Part of a small language model's weights: width 160.
Each number is 128 + 32 x the weight over its row's rms, rounded and kept within 0 to 255. Layers, rows and columns count from 0. Numbers have three digits each. The size before them is the row's rms in percent of the matrix's.

# layer 3 MLP up, 640x160, rms 0.115, rows 346-518, columns 0-79
097:077102166100086115129076050109134199146126072182116163129114116116132123097128075139114153159177128098153110100156085124139158088195140173103128102145176095130077100108068153058102092154125163118149125152116117106124158112101063110194084113
093:089117153112111103132139148072198109114161091164157119124130134145161152164206093141094092159153204127118101097159195084076100117132153168164130118111169139109170148102147064178074119151107152147162140127139188144087162089134076110159114135
098:102116090146124064138170127146083123118100117146138132135137103112095139102177137122196089181133146084107106136185111109144151118128131066130139077096123182155107100160088114128116121100168151127116131186144076204146165166082202140195176125
099:117122147095068140189189157096121137112126098101097096100130115123109084154115090176124105131190195091130195089157191086166162111120120134131132149160088148135149107091120099088124116109100138163153148131136074154101161119176123086163116165
094:083084101120113099164102103152162121153111137069146132135138119119146159127147127131115110125134089113079165093073141178109130143095190166164183085173155107113107139080140092084130120076138149090163135108163086142176120135136126092144117157
094:153133158140117132098163103151146106154203116137042152152124122139058098157112152084092117092127082131175117134114123110119119175111108111096085118195155081182137095139070146128075121084109160135155112135126108115118140136142161139123128144
100:133154099137132148117100157082110211170164123107159137087142103135133181165105133138118145067120152083118093132180138078125130082162113142203173114092119103117183095123152169096133099113131134151126117116116112125107160085129125183137127144
098:095108117068100108097179177066170137145143112185033156075113145187092105117083168182116128149130160113099149170065143122120125148159148106108179103104079168146133120184104129063123107187139131122100154171134086106198136125130126154110145117
097:088131085073139151114141144104095130131186104137169161090136126168167148142132152040124132143138120160137168122165102138163128049126176175122148138089161054176104149135100153188099092121097128143165134119042120099093122081125062160117140142
114:122132187117111102178116140174167101172137166134174196169143136173140098106131079107123109096153067117114155141091131136082084114134091080183111199178152127136122094105099117156135082082115053091129109173179154146125121155174125143101149111
091:126145121091120149111094143163148110158119114172087163167144149159153140113118168163153134157135163046066161098129156116093118109106151171099091108112084181164105128129164125113129137140083101078149118150152155101145163150142160158094169194
100:121100137093128106146137082117143143119078174081098197104100147132062116148121150101135106079158107090141135106133068168170119155157186126135124144135115123149125113158092160088103167152130091148185188175147119175107116123126081151206140096
104:132101156101119142133062112072140140172119127089154097172180133064160135140134107144079120140141137131079080160147167143057118201159130134164091184109142093155182166117136113067058092121096125108088154151168182138138118108137091155054127122
103:137191218156053149096155163134123101152150130116090105095172095137179181123170134152092131162152142147086114182121158103141147133091065098089142112088078146144111103108107115115119096124090178124115103131111117165108143179060173174132175122
099:163116123137100128062081081090097080105095140138158160130138124125171161113132072134137145149123114057106149172170161096148050137195130068187120117077115087138071157151133093129135171160112049132109129101106161094102111103179165134154104122
099:121174092159100134110119205147084130131115080099173151130156160110112091149100134090117134069166132110127101121127153075105099126104146155143122192105182124131147029095143088104112165116089147118155077124145154122146123167100061088173080137
089:178098125123134117161098149125164131100133147142127118117101146110160104108144109156188130202154136141117141128128094120189165098074178136146163080106141133157124122117167100115100122065143136122121110130124144087055150111127101146164144052
095:186106155103124124159097157136131084122105110126165126109120081137148147112154116157177142064080141116102127116098094113121171090122154145065103125077156099101129200163119102148077151096115127162082118167203102102103129161173100168156166166
086:164138125142164152156151100152136178148116097141150139207132121088101082090127145144147109125117170094103138074032128139153079111134123141134095123076167095130087176124081054104120088159072082115131110196128102146075191192095167131108177159
118:140159118135129147151165158119123144076156121156123065136183172141116119055118112145101149140122175070100160157155133125099162112177086078116102070078152105135188112189172101113208108163133179164082113135119139114131136126137148158125130094
108:138077125140150135130120103101144123163110080112159124134122106107109166187186071196166148104147193161204139122201136108162173165067108093112157117124096139155155089050096141166109153122136085107145176144124110159082100177141128133104174132
112:169116180103169181147104200163160162067133174064126189071138105103161118092104155078086083151202087120137142182104086170171141147141139148140141083127116140165108152100095115085087140106140098074101146120138137154123082104127125170094100092
101:138116095167123077107125087124160114165126189070119143160122130109089175066131096127182134126142157127170157087143155110151106065148123152159084135167082147125182164111140132071061076158117081139163154158124150136160086119079119178065158117
098:053161123122106101108138162124143149073121054100125151139122121128183140138114139100138139123086099101096155108146144123147150157118021179095117165144179176122149098086167108184138113105097077142143114069104147141132160121056123107143131158
091:121078150170110137112152136118145069121133141109097147153121132181166079147138160127091104113122155103085156155140127133081074157127062158106098188185118182148169164103167076118092179146148168148128114100096206137118126133112142094124160075
094:139144165146088133086156182143143131096115071155142104096129101096134101154119080089091086093125162180169077120151099133162109144145170134131094114079146138142092112152120109124134137147122157110172108154154148076137119056145121176156113153
105:123107146100057096178091110123141161142137139131097139162139087136180131092189159147147151198123101156121107096079169155111070082114138070134088175103131164116119148158111096116077095137099176154158166110129147099141102163115109119111094032
104:083165113190097147121142154099136133122091108191099158124161131110143127169125104077135138108104114121105101203171084144132119070128096115186105160128141098163139151085120137142079067143098072092126123114100169169152186133167095129169181166
093:129188151104103085101108181116153104151141135143138103120196118073097107161194069151086168129181173074100103109144121150196148144177111139177111135117092119129164129133147089152108180143165090104093174163079134150113117186152094100082122159
103:130145147165129124098169162133147130127101104097142118138129128147125092134120138131123143156152065149164154097166089055145115136132132199126178149109138150146117144079177095163066148070089133111079186117079115128118124127077111150156103122
106:085141129114098114126086071116158158132122118150152100129134121133113065111107148079155114129125113120098134135082147107124090183160188116130139107159135146111149112081084184108192103160148158108081123085107095172120179162113178112144101168
096:165118098158192168137122149111125156095139070135137148157139152087085149112134060119116101120124086144096091116218130060151115093167151099155107101128172177168152073097148135078067133089104044133110158090096143118094149122131122105135157197
102:152139197122146103147080180152086155126175154120150158090108124210110121148120093112092159169187175122174116134065077113109155128051107130114159118106102135082131101176095077159144160145110112117123101142136156115057173101099114137069164108
110:113076088136143145193190177132060125145119130155082101084185143123099161084143142132114122159105083105087126149171111156088126113146049141147116088130198081197066123144136145133102159156186153094134101140109120106090148121165152105123092088
108:157114139087162089086133138157161152161172086147135104151165138132119113123139155129068148146120152146146062108142151117137156132070124179163096126169195119128149125098149119154152060129102157088063081132171207137068169155188200082106096117
094:095053138113137096166105145105082138194135096112110126100175148123127121175137119159118138073117069130096114162103099138112103096111108126194089122134109098127099081099138153078100114096149130148096173123073087158079111108154106152160127139
091:080145131170102108138134119111129125159087125162148115099142212140180089140151113173073126166140122136171121090150146114119072192121094171108074187114132110120086148089184086108124149076124106072126091157126150096066105191139093149150099122
098:119192136132133098152163151094140079117123144142151090130097094079175079108080097128096060128219095150123108120121079145126123110149123085146096123132116098113163082118123112158177095090162097152185113129154206100118202196113155100168108128
100:115137137105155111156157200132148124105129113062153126111131133094135116197172111134104116140117151161139108161080092123123183135053059092109073160099072166194172101117127119158183161162084090102124121105102136113119093084195179089117203156
106:100132144102131124087122134114122139113198131147186122121121148097106106093168195112087141106142147190097114157104176107180093106143137166181101110132180129098169118152080098115146148099118147168148085182084171090067180095134084105100139140
091:152138165137191051093085140139098109103114163114127154160122087127171149115128077153040081079170163169085137146076159088167108102206153128158131086140193124099180113101138131146137097139091150132101115068144096135088101125182133157161123161
112:162077155155131099172156181115122097121139102140112155147148106117178122140137168140160125122138146131097176154161062070176131146107126146131167115115124085116190158133200165108052143195109160179092125099155077165095178163129077140097077118
103:106159144178179179149103182157126146115138150085131111125203082162119068148141144120143136129085088073128092133132101121209182154113140086182091081112123094140141145147098106142107112123095147085140169143094099180063123102106107112121180073
090:192161093152115140172132146157126120128126135139199150181131061100165145162096083166153100147134165112122109095085175091134127140050115147172150132131158114143125136147101139118140095165120177187079136107150065123161124174121089095123084167
092:169117105115174093163122082144143110069146111177143186148161101176078121163124100083115182096084142197112191075105128135121123127162144090118141150092091125155159122178080079079101164131093141131081126118159141173150134123092135100117129123
099:215125151094194094138160111130141174119167136196127092063160164117085166068109130093122118169149130134136095162171125165125118144142135160139079146098116132191156129116154102136097116149144111133121105140136148119196172160095130120108171103
100:139170134086169204090130147154129073113102122068136127165179153127130115138176133183170179089158132074075124138077125147118148110128092177157045141123136158136121073080132063149155145122094156184159133138098118116134156071136207121073152113
101:108131164075132170089113135088149142155168142098167089123138148216082135144112143079118144152098101129071119116101202109124154088119123060135135136124154110152139147147041125138149093173125120114088153139148143103093152105159112109117165152
103:159157124106157084112103167079112194157128126120107157130124098098047115130116077128123101115111113134159145156137136168142174131078108110119138082098110065157129110168160125131145103113118154116107139078111122170099124153140144153116055110
099:116158094163165132161123063081192151137079124126108087085158096102146127083166178170157169114157136086146128136176120067126078122193119149084167159091074101082188145089139133150130078157154137140101090106117134116102164115176141109181129112
097:127131157127142124166087204120160106085074134150114114075154111130074160089154174166105182128099102165089121131136162102097123084203075120076124157087159083135097110143119120142138073142137187119152128104166146140146203125075199164133151095
097:133127112147142103116201135114161129174165129127132143112110092170145072120117084150149093155162163126108148138135158201133127104082151110078162082140115093096132136059099083071158123061119112163129169177132186096106119191095148126077072174
090:126105167162058070159101068177131114164129130091131145107125115173097135178150101095158129098124092100129158099122041123165169111109158107138129146128100087115100082112156091152070078153139111146101162173118153102092098129086133121139059103
101:139081150135116147068145112153117109164154085151132141095177141124139142155167170144151144141129083126172151088067096125164099104171141135104154114085152125116141106100142108110200073187123119124111082092136214145153130125083114142156160105
095:172104166107099087125210119101091138146163139096098195123143108118126138138130103141090073083103150174146122109172165076129153156098127050150196149160084084128111185121190124067130133150179112138147136113179131152176100106135163146151174170
117:163139117148155082088155167180142097120184050086107132115176156091159175115126108143082092093093137119101102172157147097168187082144075153156165069106096129093162156104157166123160148109175151109166158133131153226081146080077155050130178138
096:121193189153052166123116135150180127162108133112103099139108066147105129199172053136171128114113143125133132142159137100118180125096097132167118135130126144096074144124081132118136117123117146104130135194080148129099122166119118158110153115
090:162122174158116173106071114103181137113118106120125134144202178116130069158160091149104188207126116148122147157109084128115115135166148138119138104080182146099152132131164109119105098049137156119155122099140143103118124087149099121090168152
091:108140137079141139126110097082142139094112113163225157235095170160110110108176182150176070141149162073119109110160085102158120149121134119152154117118138078140171110144137119100109063102105178094094089174095112103122084147149171177155105153
098:137153138152136088132155165100141130130160139154067172112178104097079177131181129096156167090134148160134158100087156102113120075151113150106090144067058107187110107064128074120109148171056157168147098109145179173151141163171085108184088118
098:137081149137146134095197125094109126120093146152163165143102089137179095123099167093166080107125125182081130079122104153161103178093113115071075147118090131115097109108184139120176117109104100176170152119151112116093126160109106109108160126
100:121101139179175122091156148152112130099186065126129133100125135100167101092159127179117157162128164058080104107167086073124125144168086115138103110109163165112126128136146104186103129169123100097135143134129134105192187147139058187094112076
096:133081114126147137160168196115128170091095112087156086132151168070171046109112141149149113182123140117091153145107129245152162156132142225094160079111145121159105167159122151171152176097157157124148139098104042182121113111111148145152103083
094:151132120116079079071115120080112098130111096180071117148160107129143109158104078147146113155169143191132088167115076098182118102157106161143174095090184128122116142095130135113118138073141145085067158171172118102083117098097126084140093175
103:105144091167129125116186089149127118136161194151179135100164111166154106122156149160118069120093173061117159142105151144154146108123124139099132133068055124148133084153096067161155091085120118158093102109137115125098120128178143134109123163
103:092106092182113087119070204061121098134081127100087147169130100074154098175169147113081172114109164167155082139110161070089123103162085098172204137118107171105195165103093135125137091088097155189097150120117106085066108155133162111112130111
104:078084140134145125159058096176149129159122142149159117123146131132158097131131079122187126069164133080108118130156153151189224116145100135079108133114151081112153134136154142090136145152166173113083167099104141175064151097178100160105094141
097:089108145171125090084096117095133094161061074138159137121134168099124110094146109158063133175084139126208100104137100157142110105133134104174121075072133077108107089175142106133095092122167134119056149069095169130175109112061131146189135131
113:176081130150152110152139122113103116060096112145127101169122083117140145165190116179127093126133140094124142167125122174176120125171093173154067113170140146123157105129146181168120116089103134112133129131162114131148157098131130097140118182
102:126114177183095184123116117133116104200106094098136120150154133106113175120135116171086088133076101130105145121106139133128136112092098157122138149128124179105106182105180073144100138175147157186155169072121121164092086198075098096148174113
102:048131134130189145107126123168161129130137114081168102169157185142066130111126109152100093146114164115166163192149125110090141139133107132110171154118114102096164087105145090103130140094111129147116137128172085119096128114116176118152074134
106:162123170182118186138125123135065098133115096157156172118143092162184109184125173041102169095121118112096065153113136109110100075093142159114166146137080112135175090091135158145106180093129115119175115122168196156111126116089133110093110162
092:132141133101116126118089153141110096109096099098120086129121083129092095142153201152149086152143172111100137161166145211163136179111122136076128183103188128136059091146084162066107152105102149093138097120171104161102173119174167143100111158
105:141107177134104112079086126162135091143101108160111196104170148156140158098176146152114130108113138117122067129162142116058146133117130069091114164083153153058163163085117093149091109086124146077140147134103090157167104172084063138155104120
102:127133089146166151167173164131136145173106192157177094130182108170123099067095133070086068151068155139094130167168177110138081168084133067150124093172103140132122126058113192110108149171157152108100128135096121157118120123153163168127109170
093:128105123141111102094098091161153097130139112101163143118106113074109049154116144174130140057131136114166147124072108176144174163130126137136143133071202149113099094150081084127088100147132177157149121120165162113044201093129121139129101182
088:145127170144111123175185058150176077101152130109109195145132120150122174134100171195088176127102106098174139108182093130102126141084178195103146176127114091117131166096104140096151194100094209121110112150078133141101132078131122098141127158
094:095158145190100172182114138035178136152071163117106139082197160172112132155152141167122158122114064142057098195122085197157121142106075100132116150091151139110159154067107107055148114162132126059101081105146090172121131162132187059135132126
099:167176086074137097170129125172081129089141156091095095133159108141153135086146082141102120078161095213070149105158077175107115091119143196128180086142087092113090088169097152118157158110153154090139157138161100139109111150154129080166097080
104:162167095161117129149157138162095112158060183177097101161125152145100087092159106139187110081119151122094156134081095126092115072098106068144110147106039139122149109128073157144159177088082156148150126152111154172101134132121160073138176130
104:128073110168114114099134115139166048097104162172115079080121152103049092109125179152152147092127150093111192122112148140184088084093093128162145123151162173155120097138141109155107134112137094144094128143155103123126136078132180075170135101
105:124147166105139069182091139124113088115131148110155172139100118057057141092151114157122089114124133080093114132153072083115153113182072064124106161190089130096076124097089096144180138080096131102133156133144092099103096120184156135119163190
095:064083153144118188081102091111101193163087146111109101177171108156109118097082130100151129112074117120105176108188157111121112126106150097100159108101125148073101133112101175133079115090136124127086099095081165154158110148181092127135138130
097:084117099082158118131158162143110154122064156158135096090143136153118130151205068133122153147109144117133201112095061129166147120107144133158148161149137062113191108114100121128100180163076136115138155124053181119110115115128072176119086168
100:175134149154151197081149126103138086151068083142161098146138173113135131113141178122153127154152116120040185120105089114129126145083112157106133063093125138074124181089142108132129145060104079149097118145083118111095091134067146158089137110
098:102092147124119158095144143140169134146108090150132148108091117152135128186037083131160075158139163105119035177122152123119071142115136149126137134123198091139159135138107103177160141115189116103136080173127129151182160107104181136106105131
100:126149125157101122191132088141139107152187157123086169114181173120166098159172151072123119135067156132212123159155114112133157173160089102171182065150184092122157100151177073105174140095157180159138161147134103108125041147167061119073113122
106:151176107062068121116096129205157062126184144103132155056128157154149140064138099152118075142139180192095126117113094152070119092156065145151107177103101081154071133147125124147081154053087140099110153165114129160121141152159209089108091125
109:166051152131181103144092149086173142110123171142133134102150129135174154174126113105121110079094113119139113107114105133141186102074080055153142154139056153108043099126098126090091120088081091165081128185158149089152094171112119080134167101
101:076123089126095091134129061110109102121199095158113164128164152093139079158069144116141187162133062089115200141100139176175147122123123159160173176087160087156149106141089073138124143053101077136107096119111103156089130132110145109123113109
100:107137081064112140156085104140091111155127088131118130165093112114065161140194129127145126178088160105095147118139108106177084138123148135082129124093115100156152102171088112197150116089053153091132148160155142084151082092098192122134161110
093:144166166114138079128098193065149094171143123117116123165102130110146182111153158134160097156162098179126153111144090123099158145115087187106069097196146146133103102124117113063075126156146138160101128195111116115132189110096122104136159108
097:149108129162139080153158103141059100105144108115133138177136117137163119095123098082135130082193103110139191098154131141153130067109077121036115189134092129103108107160106124146109112188137128117169093090084157157154119161156071109139080142
107:185101153080137104095127140097163165162099114132096168080143130143183109139158193090102136114155117167097147110105195134171079134096122102164106117130178163093180104166153130117199121084129117114087122155100188114153104140109128085159182093
107:121101050116074073165104146091142147168118109119124133139134120134110119069163138092130124105171118105132147126129127080127174188100110110117097110125125125101157116125123157138159151145073177133114112097154089154168100105093096103128125096
098:122132138166167140155083142144192135129181083133163120080081153121068139102117153113084101076116103118178166096169102108068136146152114146130082145101114144128162132129106071137198094117121150116046155132118125175130107135114118139111077129
097:119163134070115145128154102125113104127153112146123135149124133141144090136113120179116128144075134117136168122150176087084117150092144098195136137091128168108113086152073141062124115134146069092108070135120098139110125191140196124126162121
110:131133124087118140086156026054092063194146109061159091151157088048088106157111109132127107113154093130200136131109144067128153181136143164138166168164087099122144100129157103103098112113120113110139141095108156126113132138072115095162155148
102:190159172106095121167148065146126126073125161113127201143152125174144162120124132174108117195138180166108160104079117156141106117120097155190125091125113196092113085133145098130136068096128115093163090140086106091154114133129142116081191074
087:164094137148085125087167152145147115129163080149131125144140181087151054137118140160170101162167122166118111169144127076137105131128137067138124152130097075156155093153163101144087106067079146152134155077185146137115122132111055149135167162
101:103100143104136161167094157196140114144085127107122135128174171117105097162088138099153107140156139057127205142095045132117099071120113153163215102118105177170149127128086084150134165081090228118134133151107206156087138116095169079084177147
094:151085114095112184145144148165146115124131055103078185131144099115119111101129093163144160118096089146136142118139148103107120105167147131135113105122096079106085161118164158151155059134175125119132059140177215117122111167170106102091151134
103:117108195101171133144106097117149090137154118139114092134108106134206120127119138107172072134137160085064112123127132075126173138095098152104124072117091173127198154176113082105113115124138120172114160167177081122158127138067118170145150166
099:214103163152173081101142126198143150122186176114160135104125109131112094106146072098111100131133189082050122106108149118115148130144167091138102113149122067212119112101098121124126091120089108095105053151093137113087142124124164136100106107
109:115104103110151159106137171103174095151121152111169148141138109136169166146125165071147042112136117120130065148115156131093071168130113144088107119148158164134111043108110152107086129122137119111122103153146156122113140084173138140164102092
104:144088159077172111155159138160162135077095126113122123109151094127119085116147123099076145136069164196204116142118152096139188124187115141159131089068161127126118115121136094064104153101114147127169150107116118176195046142163164127104175152
097:133162129134081142112099078136108121146140097158102089197149069116127159145162098087166075127131118141081111173120159095124112142171147131187177148076139111090088142162149082041146097136116105086172094114128072138103112163140163117161119108
112:126088133180087112126089101089140085149152087108083130139132177158121120156120144104118144105117146210119131168107105115148140184123091080155187161176092115102098171066152123141115104050131097146097187095097171178066165104101114135199135189
102:135124150161106091115109132089117106182119150168095172173162131188106124150134131114126159138097167093136117133096125093139150092136095148131131190159048104158129130150178194091119140111116132126103134085071122091152157078115142078189046164
088:150136166148099104122140158125094116103124097125144199130089094177131172116181165155142153110160055115097145161154121137100151138155166144141101153122178163116150099087108085059118147125136106114126126099086138118192072136150120115154156104
096:168148131071077149115120161080069181126116095197118115145164179112138068125159118189148137166164088117136157134129112119089185141116162127124153095098170130050087156102144119106120156113126129113110151124111111152116156157100113095159096116
095:086140193154135109066140085087126102142092069172087108129149106100144115126140086174152111113084115116058089180096148110166092061109168076091169098083125111121116139105148104103140132173180152150132091121134108099114142169174111101131128137
087:127087169183102171190141119138105188141123127100150162097153107142157123103087067046122164092168131144077145117098207123152158100113136085087157140139162077128094145107151119080137162112156101173133158127115086096090142138134116118109150077
095:101113133156138141097115128106123122121161133111081161135114145102156119074093163107118128160081160141128163054116107117135139142132184149142169163152136099185103095191158169133119125088117158130115157138134114183074111126140175123122117058
095:143115155124123095146160089108168086183155090116148133179144100143129140111112140088153087125057138088210127156117039125119147164146129185117104148101147117117176131101192100095100108170206125155121115098168152130173202125156104108119172121
104:075123169145156135095184159097153081133124169127112169094115119090128129157106105159094100077108178084151168191166088110156057062127122130160091130144148061183128122182148121126082134098191116166087066120143161157180104154131156084113110138
098:165152087103124118109117177081110130081083140154120141172123137090215096126164135104139137168126154146105177128166123145083086128145160141131132175057136051115140169175121108121090145094120105101140065145178161138080129096096165120131152116
093:137132118137142107145164087130120118115104087134127112168112150105113155186180186099180163116137122122124155105166080210151098138084100177120188152109169161124127101124051123177107121138079107159055133148116141154182159127057116166131150185
100:203104164125115146094147192172086096122173143135075096078106113107122148140148116125076140159093176082116095187084064185152148185130187114091116099113088185123142156171090129109104138083126148120107098095158132148177167135128038142154129158
107:163108149057142110137186080113142092078143112055113112179149168099112092132152126099177184110130143134101159129155057091175147087141115136164131183164141141128076141126092126123150107136115132142128087078150165158156184133110134071108139133
105:094092128154108111170137120149127131106167131165148162156100141144123123094097124118104126162123148142114118089109067145139112141116127185200092127125147121091096190118118128179135120061077130096072149175037116056122092095148074100125176126
088:159142177093129104069089100144098150123174152155123143146126114140081108144127140071117092194176115115103149086152114163154079103128176132168166175161142139150133128127038159110134135132129106176133083063109114158128135191099118110181096104
099:159174107120090136122146119164133135117086110155134154133173129062127066155091118140129124107097151105106152155136078117171120084185175160108082086091099129106089154110073139132088134082134166152086163120049138121128121148149139109090131099
092:141171091124149139117162141085077198155153151146135122138187133119093161148162120104094062134098167051205118143102130174163088126122134166135177121114139161122150119142094105092191144167116075105122107152096154106131099119047129064076106121
113:131077167141083147089143126066100091168148127166115152134069156173077171136151107094138119096153153157145128161121136178127193125146102140116112096127150119149115118136166101080190141087099164106140112075165156190056185123156118095095084110
096:083202153123087090089095153147149095169115151163144118113149137126098168147130165191103161130177114103111089134145173129133152138097145198120047142108075106140102086136143054173118149055145136137109121129145108155109114086097161117157168158
097:061090128120135151120111115128093095114115150151163152123113150155099115136145157113175092163111096134120159116158082161088141123087088134158106053114177196198110169164086079171097091102178147101142147138142136167144155098163133136080124110
100:172178167150081153153081081120110116199139145215084168170108121049159064154100178080115071126101177163086138128084121092154106117126126174128110157109131127108082108149109102150120166158082159119137129152143096105161126091127108109144158136
101:149075105155175147114122115170138122140101112078144178183069135134167094142113167102161063203091189137117129146148106093121101150105163121164114129168153158183136122091125100131159066119131124091103169117045077109152112131108167117097090123
108:119191112088156157153127106137111159131144127079131115178169129143116133127095143145105128164129156097072133103096101138136157188096090180073146068177100152143153074138125162117170191132112127171095174123160108151107159076142122084087087119
101:155150101144120136175165146120125130146113145080169128112182107158138152110148121106096094071160143107110049177123172117141165104132172135123122068129116194124153128152104099094099121166088073160113148147120074133127083117093130130076088139
107:101146127138079113095143139061101121187044119141135176167164137146140163119173161162192094079096126103195211135153141161144159185106132101140056166105157167108156118145117203124101105119122126091113144101102169110125116124116061099137179171
101:090153158102084139058139124099072188128111103185158124150142199101130110156179168126102068162132097109080115118173112120158147134125098109126141156123104137100080112078154132159117083099167112110134113140125091133125167099142126094098114146
095:093172106063146158174150137107154113164104158103111104156099106156152094079093113144058087139148078118167085111180112128083150127145112166137122161152046097121139143147128132186098130078118092124113136132094171111105094062105147059167129127
100:122090126048080145123136105144112073111099113134120094138139135158122140173133158121114142108102119125135107179052091091096111147084185084093103120151114136179155113111141113128120138082087251164169151137177128104106160131137064095106130113
097:081128084125088162171086160142082039096131059146154141129137099143097135138139098105139149125106129080201081145137146133173148120087081154099090160143174131172096088136171162184125142154108136155124148157125141107081112113113089142159189169
094:150128134090163091094133146169146149088110140136130151125137166144137105070141141104132138131088134173165171092132131076102100151153118106205123139132141167082180126098164099080035110152121177137134107152165112110125111144159112112122125088
106:102087132163161094095102142079101087177114067121181104139118133150118064167145139130147173117127112139103150101138166131161134198114164212086109143153174130140072145167116152091119101116121103128145111104109084146101147107111140130127113092
101:133121155113116089140124158117134071102192138202184101154161095079108162180116140107131066111122156085134144154111114094086152116173131092137122132125162151148144135162132105104142141109128100098110095117169193099081117101134144154142123128
105:139104180209111187132121168148135126166128109087121161121189147143109154160148167093170063095128068143134174157115104110142108146121109168118071085128138124108144066141087164169169176124082136116177137122141114176178143080112113108134083129
116:160175121111122182182146174118071125140152110121060182160180100126125100161151103112090152098127123105121149180108077128118077117176101162111092161115122075112117117142134084160136134101153136145082104138133167123121074077155128158122160135
108:097130194168039079136127133123104134102055160102105124174140153132108172124140097120093119064169117167161138087136131110171132149112176088087084146112135145176086109109075135212110155146128153172118133092112158164095153095095091160094120137
091:099102119120066071171180113141132121142107145110182115107132113122142084070097084141156109123160087120071134182129120093123104104179058114110109063097120131116116121141104199090172125104128169168127092152161119152139190096191101071088086129
101:130132119139082143114142106114116130066133057150130056151123136068091152142126130149124060151151116111142180179077129173089196097143162123134168138129087148191126085095091119119139146103113160112144180126165152059098100134109175086175150082
109:177185156112117160149155085141106070110125166125107133118156120128069189062065076104126187130101130071127163135070107150106121141118110123179114167098150173119121158140126119091181161095235155132119122106114149134101170158117137137128133086
097:116123075106115088116120063097110118189109100116086096116102124185121120125154146145165127219064133102107110129139147099131210132147081115126148109101108117129093123127131107093147143100158167159183175119152113143139120157158195096165127110
088:154136122149080080188173095136116151170098126102109123169141090124135078133161107125075130084111109111090103156138123141119126124167168136171156092121212117175108101144142102133163115130176126108080131113117144168091131071195164086156107173
098:152095150163111167168162158114116133105127097113171134125093104161153115170180138136113137129095112193171115132135109099141133099170134176125123094106105088116138107150152136118098095108132142103105130071170158115146126074133148092064152120
103:122129133118077193119164080113154086120123216130103124148115115128113126103060176142054088109149182106160097161185103133189123106147097090145111068101163118149132091109141108034176125131171165102174106112162109114126137124114104086155163095
103:124127156118081150220142078168125108123126104096139159168125141124166152078131080125164176152161123085153133140143120202174126092196102122104167086191094147089115146146107179148082123101074125072125219160102115143113156106070171071144127120
102:095115149136147117080127079191096129083057120132103139124171087145171091194134119152118155198143120154132170139146066175125117125054181153084115119074148125095107122122174137167085164136115065100131123081141122132122147188135086113142100155
095:157101121123064105159087096183114056142099147190071108168111078132146147170123107133133189136079132128145128074129112066147174090187142123123131121108141124135123148177114110169104108110133132044048094162111157099146141068091156157066154147
101:148145130127072139137152090170102149130151155188125099152146118121052095078175123166184084138113144129138142142086119095062091116147219116126130102140102106151044085125101146143138124131143130132103178112102113159160188118125088116128112138
094:112116082149129103159100151145150126108183120084150173101112132137138168072134139142072139107173138175151150160185168221139110138125181122128113162106119112175124130132172056154117091123116124116148176138165112103184106120084139128127134113
097:173120088148166136126180144108153187165075127120170076125141123145093123079157146134132152143119135086188167080108139106108133102098123148202146123137159105146170173128190150114157139126122134173042103054085139189157130173099113172114126204
096:153081166149165186111107077160084121144152088124107154135095094169083127161161063145112076143069173115096123133141121084086109140115092150108079182137194133120152136086096095082118102119063158069102097120111075157149147177122139178120133134
099:210097137122166186127150146114108133134135096120082050140104086168089093109139093159120080141132161140119086056131124121175164108100120078142158176142131073139064083108103136086114163101114188218160122120133090174100149158160146141188144137
096:178150148106124141118129156096062146144183122182152129097167137145140119179170153097153121055158097135142192164128071081147100134104155149158132109123156129112087069122163078129114147063122139146153134120111136065125173173119148029137143167
094:159084157105091094119178128102101058093153132173123143063106182204122153104109127080121179089132140126094111036114122101144153102213094112134169130114139113172163125130097117137161100107149104147104081074190155129105085101190115126114131131
099:145114189176107151096066107121117137115133165174090151153153140101138129117094097191140171131121166145170114173065176110190155116141100109125149128075179141171073106073087112158139097109105071169136144119119106089148154084150072100155161081
103:134136080132162114143117125110133104192112159141096112110122150127136118099109122138149152117107185113131141169078096083139072185097135186106138138173143135095117114073097175128144122112120155098105190117155137126122167091115101135124112167
100:170071131146199183164087135096107154128098074145134096133122147162077142077134125097131103159165110095144107091112046098166172098159151171128097095107177124184147148181155128114168079179133102097099126076146142101141130058154168129155111134
118:208112094136127158142108127086161068160088118146121093149211157104139115118124116073137155103132142126110186139120124167128197156138089115164075109130116136173127189124073080115142136143165202114152116189093097169145138178126102146133106131
104:167102123070181146162129122187110144124143164139096074136174118102159079088070118156146132180120053173148163162122118138133106129109101108143158129148150114118104065046041150129110120065125088132150142154152117166170126115136084167120102117
100:170131149185126128105138084141156136107142143149181131130107078134179173145133100100102082106074158179131119149095130099121199109131137051166104123106134093116118068093170153069116134148120139144099142145108160120058137129177150146105112126
106:166098138162123069117128158170141151127166072162092164152099064081072117130137136084211114131131145097144104103131089133112087097122105122129163130096142135170109164139170154121157150134142119189152155174132167138112140076104084139152118152
110:069093125124122138134059189120103116097153051151171145156157157150129160119144111112167135183110102152120145178125156144121111114134177087136190066128183076116086106083124104141102116111161136099128141098141180103038141046146133141110172143
095:145116118112173111071187116125138146099072147141099092128149081131097101136115065138071128168153120087129182134160116164104122146174137138116131153104095130162131062110142110061116132138096122094144098169099096097187035149112154091099118168
096:134160144186111185142108155149144153103167107182119117105095164135183094154099118101115085105106171066172036131105148129134171138056119095123136127133095150116151134143116093168130146156129074106152127164086074103144162095202089118049161131
103:134167121137141164142135048090162097170080189142116114128121125161123185163115159143095078126130111117115122104142159118069167130121129103152108140114071161135123127086151107102082119131109071151120138132096151119059115125128173089112135168
101:105112161118109126077064121052114106099145097119168090107205124127107145152129159171162146123086145109072171122138145099155123113126180147102128174117084101086145120074127069127176124097182097097084141143122186153147184183131118139119119143
102:172133119156106174066156124118134128132151138176138133106138154098126114150175178153124070122115123107023116141113103105159138113103104166160131145128170141136136183154155081070116163121126079147132121112080072067120118076098098144097151121
087:174133133189091171124142138117178142099149093110110171165120147126116125152111152118134103168130164131092159094156206113039164092174139169105109099115156099117160122125101109112178150097096121109157138039079111177138109069144130132146096145